From a checkpoint of a small transformer trained on Wikipedia.
Architecture: RMSNorm before each block, rotary positions, no biases in attention or MLP, untied embeddings.
Training: a variant of SOAP for these matrices, 313M tokens, 2386 steps.
Each number is 500 + 40 x the weight over its row's rms, rounded and kept within 0 to 999. Layers, rows and columns count from 0. Numbers have three digits each. The size before them is the row's rms in percent of the matrix's.

# up: layer 11 MLP up, 1024x384, rms 0.0356, rows 318-384, columns 64-127
# down: layer 11 MLP down (transposed), 1024x384, rms 0.0353, rows 318-384, columns 64-127
# gate: layer 11 MLP gate, 1024x384, rms 0.0349, rows 319-384, columns 64-127
up318 100:514521438446515496536503500476504482541565458498510549547475464530509456528521503547425450533453575483469458491594534456513587522469486506476532523448537519464488493544530466542461561477489461
down318 101:508520494528514509528485494470520555462469516533461433489450496475486549503518496474482524484499543477418493549579568528503472517476453528511583503422515571543494475491476503491485468545472466
gate319 101:590525563498487511533493495532495509481480527561508500531508513490484502506486519557438520456489543509422475512489472564626529502561518452517491488544511474532509496467570477484515570490505576
up319 098:534472501514467509578485484495498552568460518515469469554516496507500494530536611569496492550500482507520445429457513507477474454458475466480503534517506437500412390518559558511454536466555522
down319 100:395570535520532559468436483509481455503458462480564485478434461514439456528433461558497515512489510466505509494441506495510489492490493524479461530439505528569559525451556495529507446470503486
gate320 108:555494457530510436448507465498450487468487535526489554608490509500413467508483447479505550486542501563539514485498496529559528488507545532498539446438589503580489459533509462499478464490470515
up320 104:459503500467453473584508511532551465506520490514555515461520523579488510489494473483458550434514560522506446454522524573453538552521530509471453495505524527448507487476462499504545510533551474
down320 105:489480459545459496479503613456477526526446505483581508494457468394519562533473527477559515475506538463485516517494493503497546479467510473507397509517477444484511483550496493509380571582475459
gate321 103:479488441535519470494492523460477573457562546552534557470451545500535456464461525529515491537487454507593522511573602501428496476460518506523496447545497464493541485531395436438517464455491477
up321 099:527540531508544544476427571554493502491553446560469531493512510451439446548590457463526499462501444492591500432501536471472580462523498552502520492529459522430524488509476466505525568546552456
down321 096:466488573455474531440549472563489528526502518571487534481472503527511530476507517464412482588608556436519520530537506474509482501548467540467473498447511570543484493479474507558547472548503497
gate322 103:550497476537491507511524490467449503460535455487447548503514429546500499464505449525505472503497548539509508470542516535501508504450476537532486501574495556488486472467462505495487449484511462
up322 101:507538546430501531507500545500493489459495539581551515452472559536451472479487526551555501434490459494587465535452560466465531549493430530564556420419539511506486507441513515486534464440461522
down322 102:527518552500468525467530443482515446509520488526515497552529565486516459426487571544450492539539462558501577571492570546495627549448495548482492498533455547529483476495527468493516471562522502
gate323 103:494569578537437480485558501533546509429542525454488415543525503567499542505423475469496509496549491483540505512508542528492550567517530534529533551482551467467533481473510454482477508516409448
up323 097:533537459487485470453486489528520476511433511560503485477537481483522491568498518522459519512520485558511534495500478462449498562550541524565501541482522476518514494476488474485571491436502409
down323 099:475482437535515436529505491491529522465501537493509511503540607495485539593520435491541516546533508484497538457447542471459487470507516490501527500493544453502491522556431530488548505418451521
gate324 101:460434449478483503506431485522553513520452481543521505513497533499526459452514427440471507483448548499539429437500566511506485474572522432517509491590461473543469521528513487547549458486491553
up324 098:547536407518503424586483535476527467461506513464433524541517467527487537522501520537513480565518504479576457548501487502545464440512590546453557524529534520528533408480597463475550509510534533
down324 102:556479444524471530487541468456563508535503393505500477485421521474430476472507532478483494499550541497417541534509482509533581451521508467423501425509576491468475504453466556525501475532523517
gate325 095:467464478513549555508458539503523482527522490526522483538575482485442539530478540545551479436438512504564468500483452472491456521491482467505490559514463457486553500501463512478467460516484448
up325 093:495470488434517572536536463549451556544520522514564517474450508490528455447499481456445477586502448520463504500470465520529559542542538513549524433516530461471524454522517500526576544470484531
down325 097:482464459563495525538462507536505505562500528509500535580458513443440447498431486445485441528473505506497518559520528509551474568551507556501590555540493491540511416490505469458538499520473552
gate326 099:424523499532532460500420519463492501474391579547422499527527473485519531601492569506473518498513457509436512437518526430512486445472441581502516490518559499444521437537476442516520462460446519
up326 098:564513450547536469602475541429516489490512458529443437426534454478556511443523523504486519529400478479483506494522555492481549479449540533506450465514457463502451477531481483513504501498496557
down326 102:499471477434546529504483484512513430484537553542462447553529475546409497438539553529486470526521461516537532552521475520475489571483511476501459546527553502529450501513544452558464548579585470
gate327 101:508552509479476544550443480552483477558496502464458538602519478554570424489494495527458483558504500486502500563457466523422495459485454480504506556482517428489512503467518542484464477492485538
up327 103:539469527497477453496523448532483475510518534476479537503566467495519568523561510484508525471493487496550597467525527476522554465477517484466523501532462375481470462462530513510555460441418474
down327 103:564541454464509501490458511510473483524507466461511605514502533520460559475427460436502468534513505469522500463471475439592521424478579537500499512506520457555577435464431528550458528544448504
gate328 099:430531512393500569544556444507512491526510505511491459512433515473485456545555492433512526497531418504465411537486474511477463546449519488598539497478480514487487477505427393461492551480453447
up328 097:504542472491567559500459480541523433477507502587532514518428490506508484539515543430491562494551481534497459470490457457515461465555489479508565536548560510492545398520438501559454554499471591
down328 101:550550513546524531431466440521526400527472473534499477502513506454542495510517468426491483483465461459577530479513502511565454451544506477514543518503458466474535478455440614604501464525457486
gate329 101:560460568513479489517483473489487471464495436529514423501443577517476448513521552455401467468430509528464548547510552452501547493524501495491490513567556559543553470570509523480504520527475550
up329 098:477516480485489579481471477478529540489509614451495566545556527536537512521491463563415484500534420453493533480468605581453512537556453480590517505533501559445481467422499483524466500413499507
down329 102:481485561527526479495432471566519446549565522499531553514465526483469480512526504476467504476393514485479506469532454436468465621458583486525475466478540564503500508491594554497458492573480522
gate330 095:489475491507486524528536494510550410544492478519547544501434500531526505468480450518573452452498441465424480506492506498523491505515441473563527521455514469600502527476445521487509516457575468
up330 093:466504436494583527531480483513483434518516524525478517550465509495543424545478489532500583498521460575508459563484504417562501496445553489405520517502565517511499492515503523467501488563544476
down330 095:587486494506498537551453419462518532405447551480488508479421496545469456495606484527508500548505552454497529512520460455468397452461463484541473494512491474494468485501451539558491518458521482
gate331 102:544514546482537505564468537535446509515506552503550433538547505519479499506527527544426509520512485487466510452450538502472438467504499514455450511467588523504499484419523551580487508525510470
up331 110:505481531542505460488472499509473486511497485482477568510471513435450441493545502416505533514467621492534511489426487455522499467534459548495585480475533523536485506463606545513530585500519474
down331 108:430501595454546562478460499448498525434540471454574439486510462461503574540427532563555430482518526438469451486455492485505490509485558530540480519517561502527488457494513486521459478548509470
gate332 101:445466485518516533504531439508467508521541558478467566490496473546512485531404559482443453544554560497435508495525466530499500409401504500419490418489466518482542523522516506526511489532582455
up332 103:505544521520526470492445466559482516472461485505521533535498475431442433470503460522500448464471531527549524451462556439493513537547487552526421480540492497499546421501538483462467492512443466
down332 103:509463483503478492531544549524450532480499465570505462498482559495522485544469486467503538499555536448500572516463513442505467498491514477495490555492563506476460558546474529488482508430531528
gate333 099:501548436456566521500533501457499517483555506522514537499500512556541432561483484526431494484518490421458534571549521516544491495460574522551525477540510464416544487539565518477492514522501527
up333 099:487543501544515512499496484450437476472525486542461483465494446506516470491441442476436491515527435533434518431555486469428549532505528467515534475498514542436545541478493489508449533513456572
down333 093:473543500501531489399571436512520497481515508516511555484539505512449545516486472517524554451523431536463518520478485590457527479581541466597478523432482573486489514475464488536463484555541501
gate334 101:503487540547477482510537474472507512487505523397595513516455476552519523520475538540482438472469479453457455486527500554535483563574518511483486543572517446566470506492433448441551520433499533
up334 103:463467510448539488443446486456475502503476464413541559507471495491458501534493463499513502436532462558529488552490493555532552564556485461586574473496453536493472442493502526479478561508438485
down334 099:446504565508482538516450475472512511564548485409449487496462513451516496478417496509528510452523470433577469547451522505520523457441506508508546501545493528542529464536465474368480409541511412
gate335 098:599484552490522466502580518577569525492464511507489518506509463556569503457437568516484476492476537519479549537493496452480479478513446523498550552425528488504467570528496502505474489554469430
up335 100:557464495552530458489493558453532550578542487461495473508534453422487511519484520514495522467445441505479592524584501541433534521561549515472484526492486499510477503432511582546501474457491532
down335 087:471503461511570513519481564506571531577570489454501494503490482567414484459493429475481485511494561517512504466475456519479471504539619474432499437460500452514524478490499501546504500502443551
gate336 097:547503541509407480554505478463472541482416474465497375475481514433533467514564562508445529467494477506506516483451497501504546466506431536537529505536496466557539478547426509511537474497514455
up336 093:475521485520514499475501510534542509517507560495472582532494496511525468510500444439471486553540449437466456537548495488510541491486520515501465498520501439532467517487554596538452572497623566
down336 094:523505485440534483522443488490554400505533518447513397500518530461499524470552437456424467515526509427495516513544517480538544508462446473499479464526549451455470500472511450537429530498444468
gate337 107:519443558534513495473446525524549418457518468477528500509445494454526548438467558513509471495484519478496477487518502461489523532541518512517476453413482497479484486535489572482517555472537476
up337 105:470475545467510495495508466481523539527461539507474493508514480499500560480530528502513445484429464494506457456506522478482420504490496475447534544448576536449535508444594459574497549538496477
down337 103:489455533473492521495501400451483485500497482570496532473440544502482532499471516451499500497448517526549487522494527549549437465505506516509538487548466474454493543589555519556571472506540520
gate338 095:474470510560543533516578501526476503519424445495498412509445488516564415469520483485495449460426546480507456535508525509524507520477479585526437548507471508509543541515547517439471497489490498
up338 104:499455513534509535545531585510485449501529504536550455476467504506498461430473470451490518504409505531451489505501475513496507507519512536510456542503552538530476564465542473490467596482513560
down338 101:554496492461487528522541515520522526451425526503484431520518468491567501460489450523522450447425539534484533447516469551468505527526503576449568485473523466478566494519540481494544535576485497
gate339 099:482497504469446484522542502453572525472501543564508565558488496472531465498581522533584522493495471494447461514489482507520491459482545466451495528543501453455453532520466461494499513544447477
up339 096:440495543518427520504419494542507525473507558501568505441555468417460555472499504533491568492575424541479499509518532510554580498510516512502459527514494530584517478547497477452532427476509536
down339 101:576480502477518530500530529490531479484542558501533503556551502466558439442476470495490491496466465451443532422558388471516553571537502534467552451468540482445471504457461467537517559490485465
gate340 103:463478424517501511486585577560450510487490455539486476494504480468553587445470477515477512583590503509506503475504459524482489380473479461479505539474431476432517465517446511533525504473471436
up340 101:490504474456542575481446561410431554486486524463496501507456471426494496532538500474534504454528407497448550508499553437530484519491459517508481499429455575521520437481531475511531541481497535
down340 097:479538506467530545518539490511488440481541408466545499511562484557553500505521578486539513541523482503488425448486492539478442492517546475456520501510449443507508441450509565591485462535443518
gate341 093:461523525475444510496416532553457524522479502551424460456455461427546534444510454498498472435505521509502483481602482515487446540495452472461476497412518467469537526490460463518451438501468496
up341 090:522568474487454476510478443530469568518504544524466430544424491504534474505556415479485453451506578454472505485517536470500485551493496507500502481462432523494474491443510434470498479500475474
down341 089:499458511506529507523580497505527502503539512510583488493474487530482466466529542396501482491468479510521472469546502567500594517500406441474517516562390555505492515549552492521462461462506517
gate342 095:489504524596436502501594497499481446566538425500464478474532520555567542530454487520518568556500430436525458475462511495498539416526550499438514465528482483418519523407472487476572503589468524
up342 095:566461500521507489491576520459529470488482492516480485420519442533480496515458507453422474445505458435528522528542524612519452514566461454471432491390506526434450551448528494498537537543545505
down342 097:422481542526537457432536488505504474429448503460459497529564483520531536534503537471565525502473526459538476519486515494460511536526461460496471502474547473475516489495438532470476479569481473
gate343 099:442522469472420442496456523450493512504549487463523488541503483507488528530451484493500447510453471522486465536492456561533489493523511471496477489630514447516409448447527512437514522487497445
up343 101:498508478479492477552528510562422476560519505544515555471464448467505512514557466521479505518473534562511502522504434453420520540532537458544484507420475519455582542490485558555480571573418510
down343 103:491481526484519472579564498476494537558483514544497468494479522474528563524435504504528515504532511510471460500589563495573470579458520563520467457484456523460598482496521558540444441467454515
gate344 103:521552474500439519486423425530507491449532542486510532484493485467534430493441518467473466493462473464549454515454468560454545489595561536541488577513497540436447511474499521533518496450499473
up344 102:531520435522554510514492480519475503402498460474550491486495500518588555408464506438519529534502511470500413460490470466475612515455497541590466521549514543547476489493458453516531507558502528
down344 099:410490559448454459512481467511446518497465489430526455539477439494515479470487500511580528479516561509500508516472469492484484487482521535432498423569426550498538484483450515545454566493522457
gate345 102:455527500462506544497498448508506509477509452489437453491481492519551456481515550557479603526483483488474444540516511563463531568536465529470587518515584462528517495521490565502421471478435431
up345 101:523478539499483562496500488583528491567526483477512472516499594499554470524464501490508530444513448461495478451412417444475498514512562495442529558473475478457528545500533506517539475502522456
down345 101:475505464445512447533521496507478507531529532512454483464527480541496482476491439508511401552499519596505457516515483495574546436456539526427453541482496485538584565470510489478545508497507596
gate346 098:538591513451498516504495541506518490495464549524459503551524480469495477528403475481468545481498475534527492517478490492578558491444458470490468558504457514466470441516448504473450514445462439
up346 100:533531486523498457488481531516544457474518546545475462495579541599511535557488489477455513540463446447563454458473569498476488467465518583513438424518475520498491533558492570482549582516518515
down346 096:496535441495575446415561533527459468492543504395538563525533509483437503478514492517510475524502496575490514407473534526492483566533568492528565523449451523517498535432517496466476475512565507
gate347 103:564493512488510475513421450514510548519538509556491501465446483425470512432481472544451466523520499492503466545464504408527541503434520453523542501472506539559479432515519533503488445558511560
up347 100:505528439496498474501445447482453523507566521547545467514492526477477523488516583476513449535455454549454491484439517522470495435449488501473465479429533484581502517483508469467523552561527563
down347 102:529498484531551501504439528542480518493465445536565557508549516502451503526559505538522487509501504533461472495498536524467495434483573497510494483456547457564519530490608463519501513503473425
gate348 099:534472473480573438543425535536496500427465522438491462563522519428439518481490442542432481540497612482563466563465487439526586544453462548567509456492446572480416537557547502462533467464552440
up348 098:505492540426448519537542543444465500534483467581483454523450529503486431528557473523541542429518528404520443477481494550476585500491432457565492537515555429516512468500509513516500428549403492
down348 098:554522505509425535443542547468505510507497531490509463554515517506515463428487541476435466517486439527491457430530514580483526414476452481486511515459431490487473578494456521522491472499540511
gate349 099:516543458440483437559470494538512520497545513480486522431550484488498544560538552512498456488518451502505514524460487498494568540506572486512464479588556409485495480527470528507472548503438504
up349 099:483513538428479496459448505409543458532517467523524577494408470536531445536499541457514467487586437507491496475474467528521584482508549517520503566501424538566474490474516539441443463516521547
down349 100:490572522488473571539537516460563469484527529492562505445517446547524496504526603481496487535514491458511516524494567455536506556502524490459461439489426487447474510535550516552459567560457456
gate350 097:513542471454484571520413540519484500502484530500562530471562438528480512502483451510493478454455458483451475480535499498490482537475486515564517457517537508474500465531485383498531426475534499
up350 099:573478560510489593540495433500535395504446534496478538505460511560500544549534428394491487485558473491474456474529516528529440448485430532559550508546483516510488500455469503525502453436513480
down350 099:485560528467469551459524614485481452459577484447533434517541460501488507537537497490595523494528442516463505599481479577532421518496481530460528483471430533449498505534456535509481533514499535
gate351 106:586558546550458479465444469468489463502512489463448590448480536491530529547546527542464511547483493572483533465499474446490538453486546470568541530475467410521484539533533559547454486472496380
up351 101:544501530529479530550555461532474495521549471507414535540507533507525499560517455476447524415452437524527454568536590480462459452480471425477478494466529521482510458511455474581508483477469492
down351 104:512480519468528474512502492442441473490541437492456437487503501408531478508448466486500535457466474448508505413440501547490528538508511484501422437481513439461498568448474502416511531485434475
gate352 106:474513485474500533517484492526455535543531493486526486527531531427549508526483494463567533522458444450496554514520460511447525508504453519549525508531522465487506482520479448469518474498444486
up352 105:426574470570525494503429490500481465523527518433453555473462502468580498460464566587460450523500475542444498545439453481542467534488468494463485553494553573455531546582532546505566555511485513
down352 091:539470464416475527460429540504560514451480475517514503549498485502528500495504455562497497590503488516488503427533477504501501548459477475483462470434490483482521498466534452559528506585449510
gate353 096:530510487543531539466579488527458458505530471508488496456543518562484574525514549536535511495500522503482456486498531509529439505505489469577433580422546510500545558449521579503536451518534557
up353 098:442452469542457567460443521560534503512460509471539512425527524458457470535532480470525496484502499531492494504486533563498503577557454588477504461584563446560546453458450512489579563497461516
down353 100:463461547496468548620541452449574503525526503488543529439578487505489548533517432459586518517494544511495553502527503488581506481484547502529462480530498587496478479535603491578533505446480476
gate354 100:558418542445558484550517504477473454526573502524471525472503527523498471517506435515461466436401500499455543485441542464534496406511520542521469477577464439484457524445545486400509433546531516
up354 100:504502516544606511531476523463518503439503545438572519483528426462509555475530520562513430540492502479517432537548470539484518513490492560547506497486429484446513461519524536499411469489490507
down354 099:478512507562447488496521541521529472551477438492527543484539467486464542521471500510532461455525509524515533468578428525505518515556486437536528482489566541545463561521543500543641564461412447
gate355 105:496436517483458571518500434533483542529500565476587535501502494492427486520445511484479442476546599571587520495486453537443503472512495438503547471546467497545434431506392527479468502545565535
up355 101:470501442424448528508503478532490510562527453480543481473505448437492517508451460511474499493485517429538581431444452624591471446532484520434520566471523525534517545523521498437486507592553545
down355 105:526497439531463441518557408469447470502485465469448535407529487416495503500439515556415467530496537507572520464555487539508484503481545493457506487485514467501553532527489491567460496500518498
gate356 097:431554497527524450548547510485518509522536498463509538445509467572459420456521558585520485543481492443519570530507511511586508594498503425459541439530505451499481514518465512543533496435514555
up356 099:469514526467476451466539500553477514476459455550517522510528444532493515555382478532502523475477520537447486449447553515498478565514482527467487463522519455520456485462450513544501516530479454
down356 102:542486508427492515517532518540445480468469506467546538557535395511520515537472511455469478460519544514485536479474549519468505555499619512500549470479514501486548561514530453581479575549472521
gate357 105:511456487542559514464444419490473560506435530533521510507486543576509526494516486486545476509484498452505489510525492455488498455484573504516541553475486474486527500492474483523546462569418540
up357 105:563459521439482501473550503467539537458518467466483501400540509536499520469385450509495512454484522454509458467560494497496561515520527478503552483483489501453485469449438502581485540528511535
down357 105:563516535537414536526549543516459519476502479424509475504470500511492504522534440501525486532518474516465488494489496550458486510503458583537529515405436513504463423428492497483472622460559501
gate358 101:506519541427545469443588500548474486485505498495458492487554491519483509524476487510405561578438512566531528540587507510521465558465552596485545546477545476482501493524556509458488532522511462
up358 101:497498490546563579527494476527482483536481457492554472531478575459576504447506611496581467538480493470500499494498482515490480525527482494496448512529458512511499495516498489566540521507465581
down358 101:504552435432519494548468431416519549479488454526460499483514537455525566524505538491500494530464545454560447518445467485448536516515508457460520422499444520419500489480441452521491512461548509
gate359 100:552538518502521558450452523452536497507465529604517497460555553523496506559480502508503506482503447495430554513474542515539506502440490595525486517520494479501490532494456474466450505433478507
up359 098:516501572513533516456468527546521552480467542570487519481557406502543546430491507453533608520488498483502464524505549464512459570492465521541508504522515403535499530440563548514559432504473482
down359 101:489479536477548432513458482547540500499446549537617509463548492571502507507441473393440506544513461530539457522482515532444548452504434483469542430475549502476468488478437518496477519469473508
gate360 100:462521565473576454508440458409579454449464470455555502466561461530487536495429601547522457535444535435486542468558507478484481537448505486533473592472496487493508531485503420504484512571493545
up360 102:462504489487436570441508431485563468466524518443515473446541496492479440494470510565590493541506538524495465568470464452472521509524526520490510460487511523550394537512475479498519523467494508
down360 103:482545447502484427462452566503440495533503595459442472540490466537519482506462457447528470528459529523518478522492496458430501513603475496473468471494495494497478443473515505522570462456546452
gate361 097:480517532560549614472458503433472553489503530519550482450555548525436506465453478490488559527453471501575589438476590485508522557467542500523502509500546550442461503493540588528489538536523488
up361 099:516487572596505487466505482527549526521476486453504519517502554516553439562483511477471495508588536466481536392535497464547546564504475493510513506409506453502492483507438460531601463547507454
down361 100:472514542497521490482489449464529546490482495506493507487449583463518567538525521521472467566480494485519515523460532500485575589475509563460499472553514474505549427526504570568491632483523576
gate362 107:498436517528514510535506504492485484510554488520504504451531484548509582502469469483478579493587503486483525452512507490539472514482494462530561475503486488519498529496450510503436510530526487
up362 101:513444460429507520537523451530483507494512504526470499495473519447466444465508505498519471516540453498482535472524445422464504531464432496500458454485503467536532551482474434464559406488434534
down362 104:550485575433516532495543493493461459497516516455464469496560574512503519533425547448415487508521452517499503451577548499498507510432479507485494464520502521613425447556556530502503520529495487
gate363 099:444529526470528499504499494533485456532493453553414477562515465550492496467537553506459491507501507575499452500490469483517478465472511532472567569511414495562498449538484546489475500553527558
up363 095:486502529505486427460524522471484520524449516452506513474537499521565476440446461471457507495457501478499534473453517449462498484506545515518511504600594499539486424521449510456470528511515538
down363 096:490538459472468501474533476485485516498448467540516463478452408499452495514466505556447493483543429472481559508526437465496497472532561506502505488515506496506503457495463484550511506456473510
gate364 103:515471505498527512493509451468516537532486490488473485549469572538475533462511463549470420477580506528554444540486523418517422558533457469515429502532541532512505538468452441469552496542455472
up364 105:546513529475468435535484506483494456493515484475503538481545479482540514455489481430415393507496545434532462519510476457439513505504504529509472526442468497448551440490518483537508580503482535
down364 102:468518573468521582571473507412470489571528499607487508489499458532500494539500433495474474542477492527594527521455457488475484524512553510535480553514498441487550538480454471491472459496404486
gate365 095:492528526477532524458555472505455473506443533533451482430543485499465511484485516416377506563490482485455536514464555545511496438494558473490422572476540495601533443485586471552466456538556521
up365 095:541507473461512547527545462534482486494460515424421512579515477546566535477499481578460496466420499563512455457468546610571527491487451458561579501522501512505480464531468495465551483597532536
down365 100:542508517488476513490523419527510504482509500449495491423523481574533436494539463518478477459463512533454461492469515543463396431557492484547466521557422469496487543556508467456535484550514484
gate366 098:503577541504515459492472460519493459514492485505532532539447507487453510514558505444451422545513571502483509525483505470514445410406515569481530521554451452573488453477526437510447522519452543
up366 099:482546548545534510470540502491549460535514496497473553478434441503472470494517481465483497471481520532487505522515498478424539517517524544477490442508480345501447450514503543507518495506498490
down366 099:483554468519473513443530474428450505513498547486582464498511469436480500450467604552560500528555455488514492481541517503482467492506497457585518481576557505514478445497538521511529469551548438
gate367 093:528439574498544537517486494469450474430507517486538472505527529524552455562517504500451465501461575539404452545511524474563528554507506539557534478485473486497457519490435535447530503491492515
up367 096:601514553466542489500446472495484515535507546478416496510514454537478498526486491521566489486578604510479539595412509517489497546502519512553518506550599494543504472477436483462527511586458503
down367 097:504500524540504479468436441505498465456502538491446527522500501488461494508523460449510510474492522429503524528495535493487514576463499531550544508451468465468494440519528412516591402506470456
gate368 098:545530506499447478538525518523504566502508558439538514503482564430495455546530536473532527449491463467486513517497467554561513456495490464467494500470522418532498472564488480501553491559532638
up368 098:525508543537492463541466499483537435609515482539463602514505511523530504541541484472514490459510516462463505512565553480478511419529493494447576545558480513395544442519509530609457468464511503
down368 100:495455526535483476511457532463600489589524474431482488532430478503536479454469478465515437514472500414495512494506501497468474524473484484524477518555553522538441553534436520439488506530408446
gate369 114:496514494440507495563469582484475472467499474489540496426480445564503502459465505479534383446463539524545600477518412555511519499515435441527451537477462441464481531515451495437516469468592466
up369 108:476474474572477505514488539496526480465494553509469526532493474484534518508512482572479570465485472549538450484466453470508504498460473512555547545519487551472449514581463499541493488512449470
down369 103:422463547522503485476451534458442491478500544498447521465495454506486582511507508459472513579411567472512462547471438479373495499523463500527442558413523550523522533549616497515444513511417483
gate370 098:569503490474455530489507484510547486480532464557495490497477527523483475529448437516451467505461464485481440497443511473561522483444459469587467528517512412454527539535488519468430531558506551
up370 096:510478452522462498496464520509414534551555442555452523526525472431501428481450507470526492533470504529490516491472559537442413464496418507481433494537520468492509477534523463522494502472447489
down370 101:465565427490547631457429488465491448503547518549397517454437498405508483587480475507473510480483536445528498541502508498438481428483491436504539547455488488529510498559458531527522595512518474
gate371 101:492564448546542479442439523519521546493499493483440553504534504428543437486473430484515478498472506465516507502493525483555484606464470489443495492511467474523498464472574510462576492492485541
up371 101:491618576519577534562495400507483486482503505516450516590478510446496543464510530443437504497488529498490472499507553493471514449492496526479481534579518487493523587488555459526440522497510444
down371 102:512452476519555505489478511496504485495481500525511541525492536422511529459486528360496531493551515554486446527481556551475531507542511491496533474459502473464476497530467419417546515515487442
gate372 095:481549496475502519526491484482525562467558553448375444492437460511466540498480478554538396531497481499508551472518470509471515536467502473465523465467465509412492451475522445510435538543523493
up372 099:542508485549453423506531498588514565442453509551477509515563556529531463535463492442522472504553486533480498446557507499476545474446516443546503459502542560510528472497526576545520501478514498
down372 101:458485493553400449524502509538491499479467488531529512516468480468548467590519509500455538500450448517527524575426484438500514529544553551592429471513522552508489528440453498478435478528485464
gate373 102:436475561551464440517493507420427498556468514550488517478445475499491507453498471489575554502509404496515456526510548469505527437495498443517491540470567501429547535435436482516453433550469489
up373 103:505554437495509510482484500519510464525466498470498507490579510534491550529617582490522503496460512455497503495603477545484563517574507474550534515472521513472451475455519450489593480473473447
down373 102:464551553583518577560485549510491521477481492501496513460480459489529589447483568468480451545537438523466486520465473564513475453496493504535510491545459498485507562521542516527486558525509510
gate374 101:576485512492484513453524383464548536498497518438479495439491534496550441478509511509505489531444486492496468572451509444544488534451567582493495498524529545487528525501539527530511530508541446
up374 101:452437531491576477491547559465522501488464529543594475495505497499499529579537535508476451446464433512521543519427530458495515435505487544544558477543481527440484531440467537500511501471488488
down374 101:481486555519530534510476518450496522489454530545494508459543478435499506490514506428407427431486519530508496458410514570470424523509516560584476516505508510552468527507486547561505514530556536
gate375 096:529554539547551535540450471496479537514409565515543515475512484584487505548522457447487534528548538407480516524505452478517520450456442509523518444504470483460512470459548523515520513482498546
up375 095:522502531558573494455500502505515513442479495473467491492498530419489553467510525530551426467510488495525532459530497451456487520430473489441515614544474499455517488468579544418483527498466510
down375 098:547488450442546437487512525533496445448491472522480558488525548495487478472433502474457592530460439505470518411521515387566537527495525484377474525512501575520438530569515548522471486539516557
gate376 096:508447508520505531432452526496520525567541478531467520555456480496522411506488387511486509529499524586496580417504511489467538512518548567445508525505452503474518488487523548426498422585484536
up376 095:523533547490454478487572499569498406556521508511501509472503478467508443504468530482522526465474575483499457587583520509486536491415527493514448486537530458556508382527518431517458479518521489
down376 095:559446525488488520503527500453537452563558448473557518475544453445568462474521473506504549506529531487488488461502446504524550460449553458554523501526526463491546484479559516482508541410525564
gate377 096:558539507548444482477551472461527540480536376432543515497447603506517487562457450538543493467543524473476486479527449513465481467498493540524532541521450476473478557500419486518472487525511432
up377 100:537520472463515543588473510514507460555461508440480433414528446516523559541492510459428541433501486561472511517554529499516471446507477500518471552536538501500480494476415575561552489488500490
down377 104:458460526561568555498546497555456523447525500461459498500444514485458515562526474490568533484458454461537504545534508461505500463562549523572559495500494523464492458501410554447486428507522558
gate378 098:524516497469514528465572518514507512488472494522433483490548503563461440477460452477531511485580475481519536392475484482526520536502605420533559480446553499526537566586514514479511538485557516
up378 099:465538448558482506505561489451534491529509509509471480498438494438481495518490504532492480514417531548476567557440439497528436555569510519509417503514513521481497454452495488498511426454488467
down378 099:507508485446516426486520397504451426599494532491511548521485516543500499500481467512462465517594523499519445473504469428485449503457554475545475501560442519552539497538494454477491450516539577
gate379 102:489497482537478473469460494488531385463486519462423484480466475534491492486453527556526525522500527528459492495576496449540430440522469489543401488556450508547500530471460540484530532505451539
up379 105:518484503526517445487550445491429504559476481545567495547505536399585469489522427445527549444476491442555510578498472534511558495430491455481546455441471464518478525459551522543491453603532504
down379 103:501458493465475496540553577547533500480497515445398509562507491487479513486517480505547523534457509454517521522582492500545544498453479442582482533489429494535523511545425511533497568494516568
gate380 102:549516510461455476497523455525492448483434485568533492544488536529469501558520511482526427495489492468559499456439504474483440466490504517507459486565480539531551537509510523496438512542538450
up380 107:492479473485525515482499487494525483502520492471483426505538491399477479509490450531466508510536496591460464569549491454575453430454468487445446456525509521442474519495446474445472515490468396
down380 105:501526395490519577466524419531449428541545516525511447500559553469512482404398557398479518506575506560545491519475496509472501455463516494462502501439536512593473510534577541513515558519504434
gate381 101:490528506531460523479566479544596486506465553472417496610491454508557460512497453531468584516485494527484480506497539560518490469470507498512538530470456450478519541510554507438506539480532503
up381 095:442475417531413472439440509476510464486534503477489513481506433491579515504428482431532539521505509474542501592491514532465471527464492517450520469474457389516526509479478507530500486506452533
down381 099:557444499491535468499424496538511472482445562513500506445494542533477510490468488455574420502514487462475468494509498565463511577424482542531447489491516547505520532526516523486562549502494524
gate382 098:436524557514528506516464487504460573545526502465533501495520399545512529470571454465513460467435449522384493508478491465458481560546569515529539532510506477508590497410453531557492485520551527
up382 100:455450506444505515545496526497558496477552482470460483506484524489491424502491512451500515558468511524585491522530479493510494525505409523449443601440499456525412481551494505466453525515491450
down382 098:456571552407421567542474545510469528453529491476477566558526608458524474490468483497485456517418496519509579513455450548518471488506428464450500439457488510510478494483473505493490498550469485
gate383 093:520566536494569465557530534422474445469487455539490517414552485462540552514481570524548485486496534496482549479496496525465490515457573553563477521461486545461582550459572461508507534474501457
up383 096:500532494520507498552586464519518473517504521475464582469492484537474493527560491490455434524468502425491519459499498479522558467451524488470548547506483514564496486507478485505465487489538523
down383 096:510491479450544384553511417556616453574531489480422574449515535535511497462580513505467436542431562507536558499517492519485486501525459524565507539483536478555517487600532558438473488539476515
gate384 106:495461454429458506527486482473500543514593484538510536441498490509513446470468521488515545537479462518483534459465518494518501487531487448427534543579460463569513574521488591521525439513432478
up384 104:485525510489528483502555537532485495511490462517466502560487469549525484471502519513404553537564471452471459478438449471513536554562507499540457499472562579500482585514505519526539539508468557
down384 100:494481557489556491502510500511528487549520454506520540554513491509477499506449494498518457557484450511521498489594475438438421516529542533397438546509489530475455483537479473490510472533488544